From a checkpoint of a small transformer trained on Wikipedia.
Architecture: RMSNorm before each block, local attention windows, value embeddings, a smear gate, capped logits.
Each number is 128 + 24 x the weight over its row's rms, rounded and kept within 0 to 255. Layers, rows and columns count from 0. The size above them is the row's rms in percent of the matrix's.

# layer 3 MLP up, 768x192, rms 0.303, rows 98-133, columns 96-191
size [ 97 119 100  99  97 102 119 108  98  90  99  94 101 116  95 103 105  94  85  84  86 108 113 108  94  91 105 100 105 103  88 103  93  97  92 102]
[[122 122 110 108 144 131 112 142 181 124 126 102 147 161 135 130 137 132 154 138 149 133  79  99 104 138 135 102 135 176 128 154 127 141 168 157  91 135  96 103 144 142 104 111 128 101 137 108 133 138 125 110 135 122 156 147  72 150 137 108 126 116 126 154 157 124 152 144 137 117 154 110 157 145 121 188  99 172 109 110 106 128 147 157 129 114 133 153 140  91 114 134 109 134 143 144]
 [171 136 159 112 173 133  94 128 129 150 131 100 139 120 133 153 126  96 116 104 135 108 115 136 100 152 123 147  86 153 107 140 135 130 149 118 150 120 108  92 149  97 119 148 120 118 185 138 100 147 142 111 130 113 134 161  93 113 128 129  96 156 154 144 124 144 191 119 140  97  98 132  93 140  97 117 129 116 127  92  98 178  90 113 154 122 132 157 145 130 117 148 166 102 111 134]
 [166 105 157  83 137 116 138 141 130 118 109 129 152 102 132 160  92 141  89 110 162 120 127 123 150 112 121  85 137 109 118 149 114 137  76 108 129 116 140 142 123 103 123 160 130 125 149  96 139  61 116 135 173  92 114 127 127 109 116 148 100 150 100 117 166 102 119 108 105 123 120 145 107 134 145 117 138 111 159 162 149 101 144 124 142 104 124 109 125 108 118 122 156 149 226 130]
 [ 83 114 132 161  83  94 132 152 102 112 145 132 116 144 144 144 115 115  97 137 114 107 166 131 141  92 124 141 115 115 117 112 102 134 126  93  64 135  80 134 100 111 169 131 137 145 110 152 130 127 152 112 130 133 136 148 162 102 135 158  93 168 115 151 142 113 133 121  95 131  79  93 162 119 143 126 138 129  85 152 114 176 117 106 157 118 106  81 104 151 136  81 111 146 147 160]
 [126 123  47 107 148 131 128 127 102 142 110 152 142 112 126  93 158 102 136  96 127 116 156 152 131 180 156 139 173 144 157  96 123 141 118 130 146 145 128 131 132 155 112 127 124 146 160 117 101 134 117 137 112 113 147 101 158 109 115 105  87 125 155 135 137  87 124 111 103 126 150 151 141  96 120 139 115 118 146 153  97 154 146 144 127 181 182 158 142 179 141 114 145 126 115  76]
 [128 170 157  95 101 137 133 125 161 115 110 134 153 108 131 102 148  93 158 160 122 150 148 232  84 110 132 142  94 106 100 108 159 124 144 138 158  97 115 139  96  97 118 107 129 133 116 141 130 155  64 122 157 152 142 156 118 100 137 138  64 126 140 105 120 161 136 107 127 135 149 104 107  90 110 138 131 138 159 114 152 120 179 125 102 123 129 137 141 176 158  81 129 127 138 120]
 [130 148 152 113 136 145 139 132  98  91 100 125 142 134 132 164  87 105 136 121 120  81 120 143 117 128 100 164 155 110 147 136  89 135 157 117 110  94 148 108 140 102 146 138 173 117 109 153 158 121 112 129 133 123  91 137 145 123 149 132 103 139 145 197 126 109 101 123 113 125 120 117  92 154 137 140 111 138 153 125  96 137 138 109 117 118 138 134 157 128 182 153 119 131 116 108]
 [130 128 157 127 164 128 109 161 108 117 127 153 172 101 125 130  81 146 108  75 134 116 161 128 151 151 108  95 111 163 144  55 122 131 156 120 153 143  86 128 154 102 123 155 147 131 125 109 151 138 133 106 115 115 100 129 139 141 160 105 122 113 172 116 135 158 129 159 171 122 132 147 137 111  97 112 166 161  89 143 144 112 134 113 131 161 119 135  87 139 135 111 106 151 132 114]
 [ 86 140 137  93 122 126 151 150 104 177 127 133 162 143 168 100 168 105 114 112  90 125 110 125 106 136 130 122 124  87 119 122 121 129  88 119 121 119  87  95 135 117 104 130 125 123 151 125  94 154 124  88  60 151 107 178  81 126 149  85 111 133 151 116 143 123 175 148 137 165 148 123 113 123 153 140  97 107  99  94 122 106 138 138 159 143 137 134 157 117 120 103 110 139 159 130]
 [196 127 108 166 151 164 122 146 125 143 119 121 124  79 153 126 153 100  79 102  99 146 168 146 105 111 134 136  91 164  90 122 110 146 125 124 133 100 141 136 143 161  89 135  90  91 144 138 140 136 108 131 101 155 152 126 179 138 117 109 116 190 120 145 136 145 178 132 137 106 128 109 124 143 159 130 179 114 128 151  98 103 141 135 185  99 127 175  94 125 169 114 107 142 141 142]
 [130  98 129 134 140 154 136 106 133 128 153 151 110  59 160 165 130  70 135 112 135 133 132 115 111 144 101 151 141 137 124 118 109 135 137 133 139 171  94 110 137 125 142 141 166  82 142  82 113 113 112 152 121 135 151 145 146 133 111 141 129 114 108 107 134 160 123 171 110 147 127 131 116 205 143 135 163 142 129 122 176 155 129  80 170 139 135 107 173  47 126 129 134 163 131 140]
 [137 101 121 135 167 114  97 122 125 125  99  82 139  95 157  89 130 143  96 140 143 137 136 123 141  75 117  69  88  95 149 143 119  90  97 158 142 164 108 124 107 140 116  84 117  86 153 122 123 123 116 115 138 133 136 128 112 136 160 135 161 145 135 123 152 131  83 158 134 150 149  90  90 109 113 121 140 160 171 163 122 119 142 117 164 109  88 116 147 113  93 161 150 171 103 130]
 [112 126 131  98 142  99 136 118 114  98 129 132 140 143 116 110 143 119 128 130 147 106 125 148  82 116 155 157 122 126 111 144 176 129 127 131 112 168 106 127 132 180 141 149 109  96 156 137  81 114 143 179 137  85 146 103 142 152 119  81 102 134 130 101 125 140 143 186 113 119 133  98 165 143 145 133 115 124 137 120  95  99 146 119  99  74 163 135  53 158 108 125 157 117  89 132]
 [140 101  98 147 126 132 130  89 164 150 114 151  80  99 125 146  99  81 109 126 142 119 136 127 154 145 144 151 148  94 119 154  71 123 102 119 113 151 132 101 111 127 110 173 178 154 149 118  61 149 143 165 141  82 120 125 118 131 111 144 110 122 124 108 121 165 134 128 160 116  76 106 144 166 146 158 165 155 149 168 125 130 126 182 119 129 132 124 154 149 139 137 126 116 105 114]
 [ 84 110 177 160 123 152 153 145 105 134 144 123 128  91 158 161  76 150  74 165 162 120 125 124 184  86 163  89 140 167 130  80 168 129  92 138 148 116 143 110 108  93 180 148 123 151 130 118 116 139 118 127 140 180 157 156 147  90 140 143 147 159 139 135 103  99 130 123 140 129 106 114 133 127 149 136 109 131 107 162  87 158 102 144  96 120 144 171 132 155 110 194 105 166 152  87]
 [139 117 145 138 155 114 106 102 151 129 141 142 154 119 121 123 125 141 138 126 136 107 124 158 120 116 112 154 106 138 137 124 158  87 111 141 152  63 109 141 164 102 126 141  85  89 162 145 101 137 159 130 141 123 126 156 136 144 108 161 126 128 100 149 107  87 195 168 123 136 123  98 118 160 105 174 114 149  65 102 127 143  83 119 134 145 109 122  87 138 115 124 127 145 132 155]
 [121  79  99  93 138 152  80 143 150 130 135  93 133  99 135 114 145 108 113 127 132 138 118 141 155 147 128 140 146  93  70 121 124 138 167 152 116 162 102  82 106 152 149 145 104  94 145 147 120  88 130 115 126 135 102 123 101 170 152 134 136 127 117 143 115 147 105 149 141 115 110 137 129 123 100 177  81 135 140 125 165 110 112 107 136 148 142  87 126 101 134  92 103 147 117 104]
 [130 133 139 147 166 126 143 160 147 118 144 158 136 108 123 152 115 138  86 107 168 151 133 129 132 109 128 134 112 166 114 102 109 168 120 156 138 145 160 172 133 151 116 132 169 133 108 115 123 184 127 131 116 161 143 100 126 132 123 149 183 129 147 120  91 112 143 125 103 150  89 114 134  89 147 121 153 105 103 135 101 106 131 122 175 103 163 123 109 126 143 120 106 155 143 105]
 [100 124 129 109 134 125 113 121 113 163 117 115 118  95 115 165 131 120 155 135 144 121 118 142 152 126 109 136 162 167 162 104 166  91 117 113 175 125  97 115  85 149 121 150 121 115 171 140 148 113 161 123 125 124 128 142 152 139 169 147  70 104  95 159  96 138 147  84 126 182 139  92 165 115 106 109 133 180 153 122 137 120  95 123 148 140 156 162 122 123  97 138 130 181 115 165]
 [107 126 126  70 130  71 107 126 136 119  99 129 111 124 119 121 121 111 139 119 141 147 146 128 141 141  76 110 166 129 154 119 134 148  69 151 185 113 135 134 154 144 109  79 136 151 176 154 140 133 142 124 113 111 148  93 157 152 159 132  90 102 132 118 114 152 118 130  98 119 140 127  66 129 153  91 155 129  86  82 161 126 126 106  81 119 105  96 109 100 148  99 154 118 100  98]
 [127  92 121 131 148 135 118 108 183  69 111  82 174  84 145 165  91 117 128 145 127 145 169 109 169 124  72 121 147 147  93 112 107 111 132 118 160 155  83 134 110 109  84 150  92 127 127 112 138 110 109 127 134  97  78 166 135 143 131  99 121  58 163 124 139 137 152 109 144 125 133 128 124 110 123 103 140 132 120 142 115 129 179 141 160 124 165 127 122 127 149  91 121 134 125 155]
 [130 129  98 122 142 118 126 120 164 130 128  79 123 137 153 145 139 139 143 114 166 138  83 113 166  73 157 116 109 164 120 149 163 149 143 131 146 172 124 135  59 140  99 143 150 144  94 161 140 130 138  95 125 118 138 126 136 120 121 105 154 116 151 101 139 153 118 152 147 139 150 127 123 151 147 145 100 184  87  83 154 133 123 126 172 154  99 123 163 137 138 121  86 134 169 133]
 [103 115 174 157 163 123 166 156 144 100 128 149 131 116 179 129 109 142  82  95 105  53 144 145 142 115 130 130 116 110 153  95 171 128 112 130 134 172 114 197 104 141 116 124 139 158 107  97 159 138 114 136 144 122 121 150 138  97 114  85 139 133 187 139 133 115  98 161 144 107 117 139  96  95 162 142 110 106 124 125 143 113 148 104  98 143 109 143 126 144 143 156 133 131 160 138]
 [ 83  85  94  86 136 168 136 153 129 116 149 108 137 141 152 121  98 148 127 121 129 110 115 156 102 131 129  98 128  88 128 127 140 155 125 145 160 110 112 165  68  74 116 120 135 118 193 140 157  68 130 158 110 104 131 112 148 145 114 163 123 114 169 135 115 167 146 113 110 139 122 155  94 139 134 158 112 154  78 109 139 121 155 102 172 140 105 120 147 156  99 134  94 165 133 137]
 [ 98 184 116  89  63 124 135 121 155 121 163 150 137 119 105 148  96 108 123 150 116 125 159 153 151 115 126 109 113 138 111 138 145 140 105 120 126 118 164 158 139  97 156 134 125 144 123 148 155 156 139 166 146 156 100 106 115 170 116 152  80 175 146 131  85 142 126  67 150  98 126 152 124 142 101 114 122 145 139 132 113  91 103 146 120 155 158 130 162 155 116  91  91 136 117 128]
 [150 164 144 148 154 113 140 140  92 117 113 122 112 131 147 144 144 130 107 150 109 106 116 115 136 120 123 122 164 102 116 101 121 112 137 138 162 123 150 114  68 176 111 120 110 116 136 138 195 128 126 132 165 127 128 125 118 108 134 151 131 182 143 169 146 159 157 131 109 108 111 173 109 206 162 121 152 155 156 114  82 125 147  96 113 125 159 126 150 127 132 104 129 124 119 133]
 [179 114 129  86 134 153 128  78 108 121 126  89 121 118 103 151  97 133  88 116 137 135  88 122 128 125 152 119 119 137 144 126  82 123 153 157 136 140 134 124 152 171 105 123 108 175 112  86 129 123 168 110 125 113 106 133 116 150 162 121 124 130 143 106 125 145 116 116  87 106  95 149 154 140 130  98 131 143  95 100 140 117 130 184 133 144 142 149  67 113 152 130 116 142 143 122]
 [105 118 164  73 153 152 174 100 123 152 109 159  97 101 160 105 137 171 105 169 148 159 114 155 145 157 132 151 102 142 137 124 154 142 127 156 111  98 133  91  87 133 128 104 152  82  95 149 120 116 125 168 119 130 135  85 135 117 141 141 132 120 173 102  90 155 144 155 142  87 122 127 130 111 116 151 158 120  82 114  87 168 116 116 123 146 110  95 150 131 173 158 125 138  80 118]
 [140 157 147 144 135 118 160 154  85 127 141 147 129 120 118 138 147 133 119 164 143 158 175 138 104 124 157 129 113 103 156  93 136 138 115 183 131  68 114 163 104 106 148 121 105  79 120 135 135  97 149 113 168 131 122  96 121 131 116 106 135 135 143 156 128 140 154 106 138 171 103 133 131 106 109 151 151  85 164 140 140 118 100 125 130 153 120 111 119 122 137 145  74 149 102  78]
 [180 135 134 123 161 117 111 106 137  65 116 107 122 152 144 151 132 137 129 115 141 151 149 151 160 147 142  95 150 154  95 180 103 151 133 104 123 136 134 118 108 110 102 125 146 107 161 137  88 128 128 121 147 106 112  89 106 198 129 112 128 135 158 151 129 141 114 174 174 114 175 133 111 120  99 151 153  79 149 117 120 128 162 139 144 111 120 107 125 158  80 111 103 103 114  99]
 [124 120 126 123 116 156 168 109 105 127 132 117 137 143 136 122 146 116 115 139 134  96 116 124 115 170  92 109 128 113  67 113 158 114 124 108 118 101 147 149 123 137 179 150 109 127 144 111 141 143 143  94 169 162 124 125  95 118 131 118 150 152 107 190 114 108 138 159 126  90 139 179 146 108 135 132 140 115 106 106 134  85  96 124 117 122 112 126 151 153 146 161 113 150 126 138]
 [142 169 137 158 129 140 109 106 112 112 100 140 142  95 148 140 157 159  93 134 145 125 116  98 169 140 149 101  87 132 109 127 126 146 159 137 168 121 121 134 163 114 106 136 119 156 159 133 142 100  92 112 111 103 129 132 127 108 126 134 141 131 169 146 152 135 175 100 122 115 152 196 125 129 159 194 109  96 112 126 128 119 136 171 133 133 141 124 149 145 112 131 145 138 108 107]
 [107 139 112 135 104 121 110 140 127 143 114 150 134 138 122 113 145 161 136 119 109 117  91 108 136 150 143 156 115 165 118 128 124 141 124  85 102 139 147 117 119 149 150 148 152 118 135 136 153 137 132  83 112 142 149 122 132 175 141 108 102 141 129 141 159 166 126  80 156 145 126  91 146 111 153 171 107 156  89 143 102 140 111 169 145 101 150 125 131 107 133 105  82 178 133 114]
 [ 93 134 138 102 114 161 119 133 112 163 145 110  88  79 135 128 104 154 136 130 149 146 163 139 165 116  83 148 130 109 192 126 137 125 129 146 109 122 107 127 115 129 152 126 127 122 115 156 141 128  98 129 164 137  80 150  94  98 115 103 141 158 175 138 112 112 196 109 120 132 112 177 123 131 110  96 102 130 165 154 128  97 105 130 123 125 112 131 109  87 122 127 110 153 113 126]
 [107 117 118 134 166 134 146 121 105 174  90 122 136 112  90  89 126 136 128 143 133 123 129 131 129 158  74  59 156 130 135  98 144 108 149  98 124 138 158 160 136 122 168 152 101 118 149  98 129 148 181 182 119 144 145 144 151  95 138  94 108 107 113 107 148 117 164 108  89 117 117 188 128 100  94  96 137  86 160 153 133 142 158 119 116 126  88 124 135 111  99 131 149 135  93 115]
 [135 128 123 118  82 150 128 122 112 117 136  99 134 113 112 164 139 156 146 146 125 158 113 140 127 154 103 122 177 184 113 162 136 118  98  79 110 162 123 156 133  87 107 163 129 142 113 120 120 150 101  91 161 102 130 140 146 104 101  97 168 142 110 148 101 119 134 124 145 153 101 135 121  88 133 135 124 139 150 136 123 139 128 132 151 111 111 182 146 126 144 135 145 101 125 109]]
# layer 3 MLP down (transposed), 768x192, rms 0.149, rows 98-133, columns 96-191
size [101 120  99  97 102 109 103 100 104  96  97  98  98 108  92 107 109  89  83  81  84 106 114 107  87  96 105 103 101 105  89 101  93  91  99  97]
[[102 105 134 157 108 124 153 162 109 164 143  84 138 145 128 154 131 100 121 170 126 150 141 101 140 100 155 135 128 103 173 131 161 119 137 129 139 143 147 179 150 155 201 119 145 174 133 153 116 167 138 120 155 123 119 128 131 110 138 167  94 125 103  98 130  74 122 122 143  93 112 117 117 124 137 160 110 162 164 131 134 107 126  77 123 121 129  88 102 154 114 126 103 111 135 146]
 [149 154  93 121 100 138 154 123 119 143 114 157 119 124 184 143 131  96 118 163 119 131 110 126 177 141 177 146 132 114 134 100 142  97 107 116 103 128 134 132 136 115 124 107 113 103 102 163 147 108 167  93 101 143 155 155 128 141 146 145 114 100 117 142 152 125 104 128 153 107 109  82 108 136  90 121 146 151 101 170 103 106 117 111 116  92 168 113 150 118 175 160 151 128 110  98]
 [127 128  99 104 117 121 151 128 123 120 150 129 113 129 122 177 122 174 115 105 164 170 138 125 162 151  90  91 161 101 128 142 107 158 102 167 141 116 144 126 104  95 110 108 136 122 127 113 139 116 103 158 155  73 132 143 121 145  94 149 142 105 144 117 136 128  70 103 124 132 111 120 118 113 150 106 125  85 170 152 156  94  98 172 175 128 137 127 111  99 143 147 157 133 161 153]
 [125 125 150 143  61 114 131 136 133 107 132 140 132  71  84 159 139 119 128 131 186 121  99 122 157 118 175 139 122 127 112  81 127  73  76 139 145 122 102 144 127 134 104 101 105 117  79  89 150 106 111 142 165 107 120 149 124 112 104 113 145 123 130 117 152 189 151 157 162 117 126 138 129 127 134 141 110 135 101 110 145  87 136 120  95 114 118 123 116 130 124 128 177 113 116 165]
 [145 140 134 102 149 115 148 136 146 121 140 108 151 139  97 164 154 120 122 118 109 101 148 126 144 159 127 129  99 109 118  85  98 164 106  98 154 138 134 156 118 142 104 133 149 160 149 173 141 138 147 144 147 144 138 111 157 116  89  85 136 134 158  73 147 106 158  83  99 117 108 145 114 156 125 158 131 129 141 133 117 137 122 130 133 129 123 132 183 130 115 121 136 128 116 139]
 [139  97 135  89  97 143 108 140 140 151 118 153  96 113 157 118 164  93 181 134 136 128 151 156 113 135 137 131  78 157  81 121 114  83 164 107 146 149 100 189 117 121 129 128 130  97  80 104 154 154  95 177 189 129 118 131 159 146 162 171  88  90  61  95 136 130  87 175 108 117 136 127 113 106 141 144 132 117 166 107 148 119 161  68 128 124 120  82  68 111 129  87 124 120 128 147]
 [142 115 118  90 120 143 152 120 148 109 117 162 121 137 148 137  71 150 142 129 143 141 148 136 119 112 148  90 104 126 123 172 116 135 144 125  85 107 181 156 110 122 106 116 144 124 151  89 134 140 120  69 140 161 120 140 107 137 155 162 116  92 114 145 140 119  99 131 128 134 141 144 129 126  97  92 160 125  95 117 100 120 134 108 125 121 134 121 132 124 104 131 104 113 101 131]
 [100 125 128 150 141 124 120 153 143 172  96 121 149 115 122 133 124 145  97 107 131 149 128 102 140 122 106  95 118  74 179 100 131 163  94 153 141 139 121 107 171 122 124 136 128 113 108 104 138 148 144 161 134  98 127 112 159  98 149  89 127 126 141 101 110 103 144  95 147  85  70 126  98 164 113 137 172 131 137 164 129 136 108  93 150 130 139 144 129 160  93 116 121 117 134 134]
 [124 137 134 127 103 146 121 120  82 117 138 125 114 122 111 131 128 120 152 141 127 171 148 129 133 149 160 121 137 107 167 129 129 134 186 106 109 134 124  84 115 156 126 119 134  94  89 126  89 138 152 112 121 147  75 160 123 121 141  76  98 151 129 134 112 113 146 149 100 158 133 133 104 139 181 119 107  96 102 137 101 108  90  97 156 141 114 152 100 115 127 122 114 170 148 129]
 [137 139  82 129 135 103 159 101 103 151 134 162 101 141 146 150 101 109 152 101 133  89 119 125 125  78 148 134 147 134  90 115 164 100 137 124 123 126 133  51  86 147  74 134  89  95 170 164 142 134 118 134 100 148 158  77 156 150 182 103 168 129 156 164 141 127 124 131 124 136 145 126 115 129 144 147 131 127 102 133 148 133 162  95 127 134 152 140 134 135 161 141  89 145 102 173]
 [138 129 145 154 117 111 151  85  94 147 136 125 163 141  76 149 146 102 114 122  89 117 135 138 117 121  94 101 151 120 136 105 145 148 148 137 111 134  68 125 120  96 123 127 124 142 109 147  94 118 102 150 112  93 164 159  98 131  97 138 146 106  80 128 139 106 115 147 111 136 107 140 160 113 121 133 122  71 115  86 162 101 131 131 102  80 120 124 115 112 145 148 140 125 142 110]
 [131 124  92 114 153  55 141 114 111 114 130 129  75  70 159 124 133 118 129 138 114 116 151 129 140  68 112 145 158 130 153 129 102 112 125 117 126 102 143 115 103 165 144 120 165  92 117 104 118 140 155 129 102  92 154 156 107 138 123  97 117 121 113 146  83 131 143 149  96 121 128 131 124 134 131 119  84  81 122 131 122 132 136 129 145 120 137 162 129 130 127 118 146 138 124 132]
 [148  97 150 130  83 130 119 131 151 147 116 114 102 150  79 142 119 114 155 109 123 136 131 155 135 126 160  92 134 102 130 122  94 104 115 108 143 146 130 164  98  97  93 124 103 124 145 146  79 112  89 153 109 127 131 158 134 126 125 144 127 130 134 124 122  88 137 117 146 122 148 126 102 124 121 117 103  96 169  98 139 127 126  98  85 109 102 168 121 112 144 108 116 114 140 136]
 [138 145 104 139 118 123 102 116 131 143 127 153 113 110 164 161 139 135 107 122 148  99 119 127 133 155 117 125 141  89 156 151  48 121  83 153 122 132 118 114 109 164 141 141 144 176 175 138 107 103 130 134 125 141 123 111 132 112 111 109  83 125 153 114 164 127 149 123 175 139 116 149 134 170 135 164 129 114 120 160 161 128 105 161 141 154 135 126 148 127 134 119 112 151  98 164]
 [ 89 106 136 127 138 106 133 156 107 112 178 161 144 140 128 155 134 138 145 137 134 154  79 152 134 112 136 144 152 151  92 103 121 123 120 143 125 133 125 113  51 134 143  72  88 135 108 174 113 105 124 102 149 128  99  90 102 156 126  94 152 146 142 119 145 110 151 130 119 132 132 107 137 103 113  86 165 106 151 108 160 102 116 116 128 132 139 132 143 146  98 142 151 131 154 154]
 [199 147 152 133 126 122 164 111 144 127 162 111 115 108 133 170 142 121 139 125 111 127 142 123  99 166 106 121 115 163 118 113 116 139 141 113 101 129 118 155 159 152 145 127 128 108 129 121 108 157 137  75 140  86 157 140 158 157  98 146 131  89 144 138 112 133  81 118 131 126 129 128 141 171 137 154 139 140  91 186 117 131  91 123 135 139 131 139 152 180  95 123 119 121 129 107]
 [163 141 151 141 138  77 124 170 140 111 134 136 136  88 111 105 104 139 134 106 167 137 150 148 174 121 153 140 145 147  64 141 122 127 122 145 154 135  91 141  71 188 133  98 151 101 120 161 152 173 136 105 124 109 159  69  90 144 107 113 129 176 119  86 122 134 149 110 105 152 155 161 102 131 143 127 159 140 102 139 133  98 122 131 120 125 134 111 107 139 133 154  93 155 127 136]
 [104 136 145 136 139 135 149 111 100  96 151 104  98 127 111 107 147  83 130 124  73 128 109 140  85  96 179 163 126  96 107 122 151 121  96 136 124 132 124 135  87  91 127 137 122 119 138 113 121 121 122 113 127 116 107 108 101 109 122 150 156 127 161 110 146 146 125 131 124  86 138 123 153  90 127 128 115 168 126 159 139 108  93 140  79 108 154 162 108 171 164 146 165  99 108 140]
 [148 146  96 109 106 151 153 155 157  92 116 123 120 111 125 149 137 139 155 136 166 153 107 144 108 127 153 129 110 135  95 131 102 130 103 146 147 137 109 121 100 134 139 132  77 138  98 127 122 125 142 101 177 114 131 125 168 116  98  73 134 159 140 131 123 121 156 110 152 126 191 147 110 177  89 177 108 161 100 139 172  93 159 176  99 104 103 161 113 106 137 143 126 115 122 140]
 [128 100 111 117 155 139 110 140 129 166 115 145 134 124 153 132 100 139 105  91 118 172 124 120 169 126 147 100 122 121 170 157  89 138 119  94 132 127 127 150 159 143 145 133 107 134 145  94 120 111 172 124 129 107 137 113 132 128 147 127  95 131 125 121 143 103 130 104 144 148 126 148 113 115  95 103 138 137 127 125 131 154 119  87 148 129 166 158 123 117 158 163 110 143 148 130]
 [106  81 105 119  81 167 152 110 121 134 128 144 137 159 127 145 165  87  88 146 131 117 155  78 104  62 116 141  84 219 146 122 120 106 154 155 113 153 121 146 153 110 120 124 155 149 160 166 155 105 143 132 149 117 148 177 120 146  94 147 150  79 137 130 132 132 129 107 111 106 151 133  95 130 149 135 125 118 115 176 110 110 141 129 135 131 116 164 114 176 130 113 148 103 123 117]
 [142 155 128 149 163 119 176 161 133  69 131 115 118 137 108 109 159 113 120  81 140 120 147 109 139 105 102  99 120 119 170 119 107 103 128 129 146 124 104 117 112 102 134  87 101  81 128 110 142 136 114 123 120  92 143  78 150 190 137 119 103 100 107 162 137 121 117 107 126 134 134 128 140 126 123 105 153 120 123  87 132 131  97 127 114 153 113 159 137 156 116 154 159 137 154 103]
 [133 120 150  95 135 153 104 135 127 141 155 132 139 106 134 148 138 136 151 121 127 131 131 115 144 146 137 132  85 116 131 139 133 150 180 118 179 105  74 149 107 120 135  93  99 119 165 155 158 126 178 161 103 105 107 142 109 156 115 157 123 122 129 143 141  92 126 135 149 153 149  83 142 102 112 139 105 125 114 109 119 120 120  75 147 112 143 135 174 125 144 132 123 162 132 132]
 [135 114  98 111 179 123 127 144 113  86 121 137 148 116 103 106 130 152 123 132 118 113 108 188 147 134 146  89 157 117 101 174 119 150 106 160 159 116  89 156 135  96 118 126 132 154 163 140 143 148 109 116 121 104 122 150 127 147 113 127 125 153 137 167 102 152 104 150 146 102 120 140 123 126 130 143 136 119 112  98 137 137 150 136 117 119 118 172 148 156 130 105  85 149  98 153]
 [136 149 119 131  92 141 122 154 141 119 161 147 152 181  81 136 123 136 149 116 131 120 104 160 122 110 102 154 133 159 120 147 112 107  97 140 155  78  93 118 143 124 141 112 115 121 118 131 126 169 101 138 116 121 163 159 116 128 124  86 141 141  89 127 175 138 137 156 101 133 120 110 123 124 134 143 133 126 114  95  97 102  84 132  85 116 123 137  66 138 125 179 127 111 108  99]
 [172 138 136 163 128 136 168  76 122 127 117  95 145 150 140 106 179 135 123 146 170 178 133 172 122 101  76 136 133 131 120 129 116 118 154 111 113 161 140 100 127  96 159 141 106 127 107 124 130 130 115 137 137 105 122  88 178  91  85 113 113  94 145 157 115 110 154 107  95 149 118 160 119 137 117 153 157 125 118 144 115  99 137 156 119 133 134 126 125 142 158 133 104 166 114 120]
 [150 124 107 110 145  91 146 108 105 102 111  95 121 122  88 146 131 136 105 107 117 134 149 192 102 174 156 166 142 130 169  81 117  90 122 133 151 125 159 166 133 124 152 123  94 116 142 144 134 113 111 127  92 133 108 121 103 151  94 127 111 146 158 154 111 107 172 150 122  82 141  87 130 137 138 155 172 161  85 137 104 137 119 153 124 160 107 112  73 107  90 127 120 152 134 156]
 [164 131 111 122 109 135 116 110 129  96 138 103 117 130 120 149 108  94 140 165 107 130 100 144 137 113  94 127  66 113 183 110  95  75 132 147 120 132 110 170  80 116 129 117 155  79 154 121 136  92 135 126 116  89 147 154 100 127  75 149 108 150  88 110 127 143 120 128 118 160 137 117 175 163 140 149 136 151 133 156  81 120 120 160 115 131 141 162 109 125 158 126 118  96 119 169]
 [151 138 105 142 166 126 113 113 108 131 113 135 152 131 135 180 141 145  98  87 116 167 106 100 138 123 147 157 166  85  94 149  92 167 134 114  84 130 152 111 135 152 122 105 147 162 116 103 153 142 104 147 126 108 124 135 119 118  91 143 144 161 118 112 138 166 103 113 119 103 133  86 118  73 149  99 155 147  80 110 120 171  95 116 153 121 118 108  78  96 115 149 140 130 117 125]
 [136 150 186 169 134 147 155 105 141 120 112 169 168 143 199 119 133 164 100 159 140  90 121 123 152 130 120 146 124 111 111  89 134 108 184 123 142 101 134 147 136  99 137 149  84 119 149 135  85 141 110 131  95 108 143 116 109 124 181 123 146  83  98 148 116 146 150 116 128 137 188 105 134 136 159 126 109 136 114 122 127 104 110 128 143  82 109 168 124 149 102 153 142  99 126 139]
 [ 97 154 165 141 102 140 134 132 114 154 127 175  84  80 161 122 136 148 160 110 154  92 148 106 109 113 160 111 139 113 127 141 148 108 150 147  90 107 160  76 117 115 134 141 102 109 132 165 135 129 127 121 117 135 106 139 112 150 119 132  90 143 123 118 137  97 102 117 122  93 122 173 124  95 114  99 107 134 114 142  89 107 162 135 144 130 122 139 114 143 101 103 135 139 173 155]
 [119 104 158  96 139 146 100 117 136 106 164 106 145 133 112 168 120 153 139 117  96 106 165 133 112 105 129 147 126 148 131 112 125 131  87 134 131 103 113 189 119 151 106 134 116  90 113 148 130 151 148  89  96 155  99 166 145 158 141 148 129  94 110 120 135 111  83 114  64 148 108 119 183  87 109 147 129 122 130  80 113 139 121 107 108 141 117 120 128 120 137 159 144  74  88 147]
 [126 141  80 105 153 173 133 119 158 118 116 169 123 144 157 154 133 123 140 135 100 157  87 123 152 129  92 144 127 116  93 123 127 139 120 108 114 118 130 146  96 160 140 128 101 193 172 117 107 152 179 145 105 116 149  89 154 140  91 125 149 152 155  99 147 131 141 157 122 155 134 141 150 138 122 112  91 124 141 134  99 158 142 163 118 125 102 101  94 139 139 127 186 132 111 135]
 [118 100  96 136 120 103 121 173  87 114 189 106  95 109 131 103 104 105 154 154 168 124 122 154  76 133  94 125  92  94 129 156 147 150 129 135 136 130  94 119 158 119 138 135  88 119 123 134 142 155 171  93 136 110 151 150 156 126  82 157 116 154 142 140 145  76 125 110 156 134 137  91 112 126 152 142 136  97 140 119 127 174 129 141  88 135 123 133 127 139 152 116 116 110 141 149]
 [ 83 167 105 155 102 156 166 131 112 106 167 149  76 127  69 109 127 117 143 146 130 156 123 136 144 117 166 145 154  86 152 102 137 135 202 108 155 131 160 124 124 103 130 111  87 133 148 170 147 117 112 116 112 131 126 130 102 152 118 141 136 121 132 133 119 162 114 126 186 143  96 138 122 140 103 152 170 106 113 108 122 112 152 139  62 108 130 137 154 113 126 128 117 149 139 165]
 [160 129 112 112 119  67 131 129 132 165 156 110 139 104  99 106 131 132 142 164 122 112 150 168 129  75 132 122 109 113 131 148 128  95  92 160 124 172 189 141 129 142 117 125 115 113 109 138 144 111 130  99 145 165 122 142  97 106 171 119 172 134  88  90 152 119 106 138 103 145 104 129 116 154 146 145 150 147  96 119 152 162 135 117 104 167 147 130  98 115  82 138  57 110  66 143]]